python train.py --positions="rope" --rope_base=500000.0 --weight_decay=0.072 --schedule="wsd" --doc_mask=true
Each number is 200 + 20 x the weight over its row's rms, rounded and kept within 0 to 999. Layers, rows and columns count from 0. The size before them is the row's rms in percent of the matrix's.

# down: layer 5 MLP down (transposed), 704x256, rms 0.0717, rows 307-323, columns 0-63
# gate: layer 5 MLP gate, 704x256, rms 0.0793, rows 308-323, columns 0-63
# up: layer 5 MLP up, 704x256, rms 0.0764, rows 308-323, columns 0-63
down307,101,189,210,208,178,193,197,226,141,175,204,201,232,195,205,175,215,207,160,187,180,223,197,206,214,173,245,212,200,195,224,229,207,216,197,205,191,235,227,235,192,213,207,195,216,187,156,206,219,224,193,198,180,185,220,211,200,189,199,201,187,234,178,251,216
gate308,088,228,209,191,161,211,200,208,208,205,230,182,177,179,224,216,209,208,193,191,248,227,164,174,179,204,219,189,194,198,234,184,188,223,194,183,180,202,200,196,190,189,205,207,193,178,203,218,251,210,157,214,254,222,177,206,197,183,213,166,204,193,205,198,210
up308,098,192,178,199,195,189,173,221,189,230,175,186,205,206,239,183,243,220,191,185,201,193,238,213,180,228,186,191,185,205,189,229,184,181,190,196,199,162,219,208,192,221,205,220,186,181,216,190,167,158,239,234,201,215,227,229,209,223,198,195,214,196,208,191,194
down308,096,206,223,204,208,220,230,205,193,173,220,190,165,199,204,198,214,205,196,110,222,221,198,177,162,200,196,219,190,184,216,173,193,198,198,181,194,211,184,224,188,231,234,181,216,187,171,205,185,194,211,232,229,248,195,179,176,210,157,178,196,169,186,200,184
gate309,087,220,209,210,218,242,206,194,193,196,202,169,173,204,189,200,197,228,166,200,196,181,162,225,190,236,201,251,191,226,209,161,231,213,196,197,201,190,179,184,192,215,195,174,198,198,210,187,243,222,206,190,197,227,182,249,226,203,186,214,226,201,220,222,224
up309,095,223,173,216,171,181,185,146,213,180,186,215,202,235,178,208,193,217,203,171,204,187,196,210,200,241,173,226,171,184,219,140,209,232,250,195,198,198,204,206,220,170,177,195,179,177,238,194,195,202,183,200,204,202,177,174,185,199,189,240,205,199,149,224,205
down309,097,212,196,200,211,236,228,227,180,202,218,161,185,204,172,201,195,181,169,183,226,219,202,202,169,195,191,227,192,229,217,201,230,212,182,196,223,166,220,206,201,198,217,218,205,204,182,190,201,212,175,172,203,217,185,190,227,192,179,217,192,212,227,174,203
gate310,106,171,218,215,167,176,221,193,212,233,216,200,209,188,216,191,178,166,204,205,197,209,178,194,222,198,169,197,181,209,223,192,195,239,222,222,201,185,177,226,160,213,193,199,229,196,221,228,224,180,213,190,205,180,186,185,205,217,185,183,166,203,191,203,193
up310,102,212,198,196,215,184,240,222,195,216,177,209,188,203,226,182,230,181,216,184,201,216,193,197,225,248,224,218,198,204,171,192,207,228,205,217,239,214,212,209,167,167,224,221,185,168,208,192,204,220,196,241,195,198,228,216,234,184,178,220,215,207,203,199,211
down310,104,177,226,190,175,208,237,177,191,203,220,175,165,173,213,231,207,177,230,168,214,224,160,225,215,199,211,223,164,207,207,176,219,209,244,213,222,142,198,196,160,191,224,183,192,207,213,156,186,204,224,200,197,185,218,215,242,221,208,181,191,190,198,218,211
gate311,100,200,219,193,169,190,219,213,175,213,222,196,215,229,226,180,178,193,207,176,219,220,223,196,191,179,201,221,185,212,227,185,205,252,217,218,208,190,197,179,182,178,180,163,201,202,187,189,182,251,174,208,178,210,177,229,218,194,191,195,186,197,222,191,216
up311,097,221,197,207,198,220,184,225,167,208,182,222,178,250,206,190,235,210,217,211,220,199,208,176,192,172,207,213,212,188,221,225,211,196,179,226,215,232,218,187,175,206,215,186,219,198,214,254,208,164,185,215,204,188,169,188,199,225,192,184,200,179,175,180,205
down311,099,209,209,196,171,193,181,199,201,233,204,233,168,230,233,177,201,196,222,221,188,189,190,224,234,207,250,206,204,216,182,187,204,219,223,243,142,211,185,161,204,189,180,215,186,191,200,179,174,185,210,189,230,192,168,217,173,213,229,175,174,207,166,184,205
gate312,105,217,175,208,231,212,197,191,212,230,202,216,181,203,185,191,186,215,206,179,182,223,203,215,217,190,214,208,222,177,194,208,230,215,212,211,169,189,220,170,169,197,171,195,192,214,211,214,219,202,246,191,192,216,167,170,180,222,188,187,194,217,196,191,205
up312,107,200,184,165,160,194,159,205,178,176,227,204,180,198,260,174,214,196,213,179,197,229,205,190,202,170,232,207,222,220,213,189,170,208,200,231,173,169,200,204,196,216,213,169,181,193,145,201,183,172,199,196,192,192,212,194,205,197,185,175,238,188,197,195,190
down312,109,219,198,219,209,195,194,199,194,213,196,163,195,223,196,228,193,213,226,244,173,175,166,228,192,186,220,207,211,183,187,229,172,229,180,216,216,197,214,188,188,230,235,183,197,185,181,190,190,232,213,197,215,218,202,200,236,234,187,186,185,180,189,187,190
gate313,096,198,238,228,208,194,196,187,229,210,214,195,173,170,210,198,162,172,195,179,198,218,233,204,164,198,210,161,219,181,197,198,230,184,170,185,161,189,201,202,247,225,184,214,209,184,185,182,173,159,215,181,219,203,202,196,182,200,186,231,199,224,207,202,238
up313,099,190,209,208,194,188,181,183,220,222,212,215,219,186,205,196,234,193,186,196,221,171,215,206,197,182,182,175,201,182,218,227,222,206,210,176,232,235,188,181,188,195,179,207,160,175,208,194,194,187,192,184,181,196,210,207,214,170,186,214,175,176,184,183,173
down313,099,196,172,236,220,191,230,184,236,207,171,185,175,173,201,201,186,182,219,247,197,225,188,200,153,200,216,193,228,191,211,219,212,202,202,202,214,213,209,179,221,250,176,199,228,176,203,193,189,190,197,191,204,223,188,187,187,217,151,181,173,185,180,174,234
gate314,094,183,188,182,215,195,216,219,222,218,187,230,190,242,180,207,195,166,191,197,179,222,230,214,216,212,244,175,200,181,181,182,207,231,245,195,214,238,211,194,200,206,231,217,196,196,228,212,188,189,165,174,193,157,219,203,207,209,212,178,199,211,132,238,225
up314,098,201,203,199,197,192,213,191,197,199,178,194,237,195,195,174,215,192,209,210,150,192,194,212,164,172,238,194,192,201,233,226,170,161,182,174,190,223,258,227,224,197,184,208,212,184,183,227,185,195,189,212,183,245,192,186,191,217,197,215,199,192,193,183,214
down314,094,188,207,217,180,180,204,232,184,198,224,188,227,181,198,211,198,198,190,151,188,189,205,185,198,212,193,193,172,215,200,163,229,213,194,177,214,195,208,196,177,190,219,212,225,233,195,148,239,198,191,230,198,174,165,204,226,213,229,188,182,191,199,172,191
gate315,104,196,222,185,249,203,212,184,212,196,200,189,179,206,203,221,186,220,192,201,195,213,229,213,199,183,184,204,223,207,206,171,214,181,211,235,165,191,208,207,199,209,199,178,179,192,204,220,191,216,240,211,197,179,216,185,237,205,209,198,204,229,218,216,205
up315,097,210,187,201,182,215,200,200,176,203,163,198,195,204,175,170,177,187,216,192,206,230,237,222,210,174,190,209,229,195,242,198,183,172,196,231,201,199,191,210,247,251,221,190,161,215,221,192,210,213,154,180,189,196,184,201,145,154,233,169,218,202,250,188,197
down315,100,187,181,190,193,182,204,213,206,212,208,199,221,202,210,202,238,227,220,138,191,189,243,194,184,176,203,195,199,210,202,255,219,209,210,167,223,183,199,196,184,200,232,204,184,196,225,200,167,205,212,196,205,213,201,173,197,237,181,220,211,220,199,163,190
gate316,091,217,211,196,223,203,190,189,213,189,239,210,178,171,209,186,188,215,210,219,203,196,208,195,180,186,205,205,231,200,223,208,195,175,203,200,229,154,226,199,208,224,181,213,173,183,206,191,183,193,242,202,221,219,177,243,184,171,210,212,209,199,194,217,179
up316,096,189,220,176,208,195,212,166,211,249,240,213,219,196,196,182,180,198,204,203,227,172,230,183,195,178,191,230,224,173,189,179,205,183,191,235,179,218,190,207,175,210,190,209,223,212,183,191,196,184,197,189,193,212,222,221,194,199,224,201,234,162,229,204,230
down316,096,230,225,210,199,206,210,206,217,195,201,177,188,184,212,203,204,221,181,184,199,205,173,196,209,204,232,216,190,223,196,231,208,185,197,202,208,155,231,204,205,179,199,206,181,213,204,207,174,224,216,189,196,198,190,210,195,145,196,216,181,216,220,174,189
gate317,092,201,201,195,193,233,205,222,207,203,195,191,217,233,200,198,210,199,218,220,209,144,188,177,211,220,216,203,224,217,194,181,139,184,206,177,204,152,193,185,227,200,227,184,208,234,218,189,192,168,188,196,193,212,213,170,148,185,178,192,207,206,201,216,175
up317,091,222,218,215,212,192,177,180,196,231,196,179,199,221,207,219,182,210,206,191,214,228,202,209,202,179,196,142,215,193,169,219,216,210,211,173,174,200,208,186,171,193,193,145,202,215,220,239,222,217,228,218,197,214,191,224,222,233,195,190,220,188,178,220,194
down317,097,207,180,192,204,174,228,209,228,186,201,189,219,223,201,198,203,174,193,281,178,209,186,213,211,188,224,217,186,242,204,201,181,181,205,187,219,178,202,187,230,205,185,189,206,198,209,201,205,194,224,230,216,202,180,188,177,176,219,204,222,179,226,203,191
gate318,101,184,174,206,187,160,204,198,170,235,208,203,236,209,208,208,212,211,179,191,207,177,191,202,209,201,222,244,177,179,228,183,222,214,229,207,208,164,217,155,237,176,199,215,224,198,180,233,214,186,179,208,192,200,179,206,200,194,186,202,217,190,191,183,211
up318,102,194,176,198,216,192,234,186,146,184,201,205,197,231,212,209,199,204,219,216,197,199,185,212,214,205,189,202,207,228,192,192,189,207,191,175,184,210,220,219,223,179,207,205,217,218,242,223,223,224,211,170,205,222,159,182,177,203,209,169,229,199,195,189,216
down318,102,172,223,205,159,185,216,195,217,182,204,207,178,165,214,242,211,198,229,209,220,210,202,181,208,228,163,206,225,185,214,176,188,194,215,222,210,179,209,190,204,205,228,222,200,208,162,189,200,228,216,194,206,182,195,201,206,161,195,188,217,183,238,192,197
gate319,104,148,217,205,204,178,169,181,197,221,195,191,229,194,199,186,214,195,227,175,200,184,206,217,207,214,163,210,180,199,196,230,233,207,223,198,195,176,200,180,207,211,151,182,142,213,203,191,241,172,165,194,202,211,205,223,185,204,165,227,211,210,200,191,230
up319,100,239,177,192,201,170,236,216,193,190,191,186,209,178,187,192,208,196,243,209,210,183,223,204,186,173,205,180,220,184,182,182,211,200,166,192,218,205,215,210,201,177,190,236,183,185,184,224,193,216,188,204,203,209,186,220,191,200,199,230,183,184,196,205,192
down319,103,232,193,202,176,174,213,243,217,182,210,177,210,195,195,207,228,188,237,223,192,198,181,195,209,169,186,227,179,155,237,178,212,197,148,180,219,215,201,194,234,165,228,201,190,176,206,213,174,185,222,192,203,199,209,210,219,215,222,211,187,194,215,200,232
gate320,100,197,222,160,222,215,170,213,171,222,220,235,230,210,200,189,218,201,241,200,192,222,208,176,250,217,181,173,207,201,213,232,203,201,168,160,183,163,203,214,186,188,192,201,222,185,214,186,206,204,195,192,222,222,205,180,176,151,207,189,183,164,204,184,177
up320,098,211,199,214,233,202,200,220,205,182,236,217,195,191,176,201,202,195,221,207,228,191,218,200,184,210,196,219,170,194,199,233,197,184,224,181,180,212,194,218,215,210,208,211,205,156,196,178,186,198,197,218,177,195,201,172,209,182,189,180,184,195,218,233,188
down320,095,200,182,230,202,223,187,170,258,199,145,199,178,197,223,168,184,176,204,265,199,215,211,181,197,225,200,167,163,203,167,165,200,190,224,205,211,199,164,200,176,184,179,219,216,205,187,194,212,193,199,221,199,166,208,210,233,222,222,204,223,188,163,204,225
gate321,107,229,198,179,177,158,174,149,176,207,187,225,169,212,211,212,181,209,214,168,210,231,182,217,175,230,203,203,208,200,213,207,202,194,217,218,193,208,177,219,203,223,163,181,212,181,236,225,180,194,203,207,217,229,188,176,179,219,188,221,186,217,209,178,214
up321,106,181,227,172,194,192,143,180,209,215,233,195,194,185,218,198,224,179,205,171,183,199,205,229,217,189,215,182,174,182,203,195,205,211,207,214,187,215,196,237,197,219,195,203,225,190,184,211,225,200,165,232,204,209,194,223,181,196,187,201,197,205,186,226,219
down321,103,165,219,170,203,209,167,187,212,197,209,200,174,206,163,183,174,201,192,195,212,215,160,239,169,179,247,202,204,194,204,179,194,194,202,222,189,200,211,204,212,219,202,201,221,217,191,177,232,175,210,221,214,211,164,217,180,231,167,203,206,212,181,223,205
gate322,105,187,181,192,195,224,202,209,218,214,191,197,203,174,204,216,233,226,199,174,242,198,179,209,204,187,171,204,189,239,225,158,188,217,209,219,196,244,193,217,211,174,188,189,159,206,191,227,185,199,226,177,202,224,209,174,179,191,182,199,202,184,230,195,224
up322,105,171,199,202,222,203,170,232,210,172,156,223,223,205,177,238,155,206,186,192,174,200,181,224,218,217,235,183,194,177,219,204,213,220,187,167,233,202,193,195,177,202,203,204,252,199,227,220,210,210,207,209,185,197,158,202,234,218,203,206,193,231,212,199,209
down322,106,171,242,200,188,175,176,234,159,163,197,202,207,221,228,213,193,181,174,147,187,201,194,181,191,231,218,202,169,180,162,208,214,193,213,167,221,192,190,216,206,217,211,179,234,181,214,201,194,193,200,224,196,196,143,200,206,188,184,218,202,243,212,207,176
gate323,102,177,184,192,222,172,137,187,209,205,194,186,195,189,220,205,211,186,227,197,197,197,198,196,227,191,190,220,211,196,187,162,222,183,207,193,211,194,182,185,192,167,179,208,196,184,221,210,194,213,206,193,215,184,198,192,167,201,210,176,151,191,200,211,237
up323,099,200,193,188,224,210,219,204,214,253,201,231,201,184,181,210,183,218,217,214,195,175,181,235,207,186,208,167,202,179,210,239,180,194,191,183,164,191,213,178,180,200,204,180,201,186,201,194,170,222,204,187,180,180,217,198,176,196,185,237,194,194,223,222,209
down323,099,190,172,200,192,196,203,210,241,186,183,214,192,204,169,217,213,201,166,185,199,210,203,180,169,202,211,193,217,203,182,223,198,178,213,164,194,166,194,225,257,177,210,195,185,224,242,201,187,211,189,200,202,220,247,185,194,184,204,227,216,216,216,223,204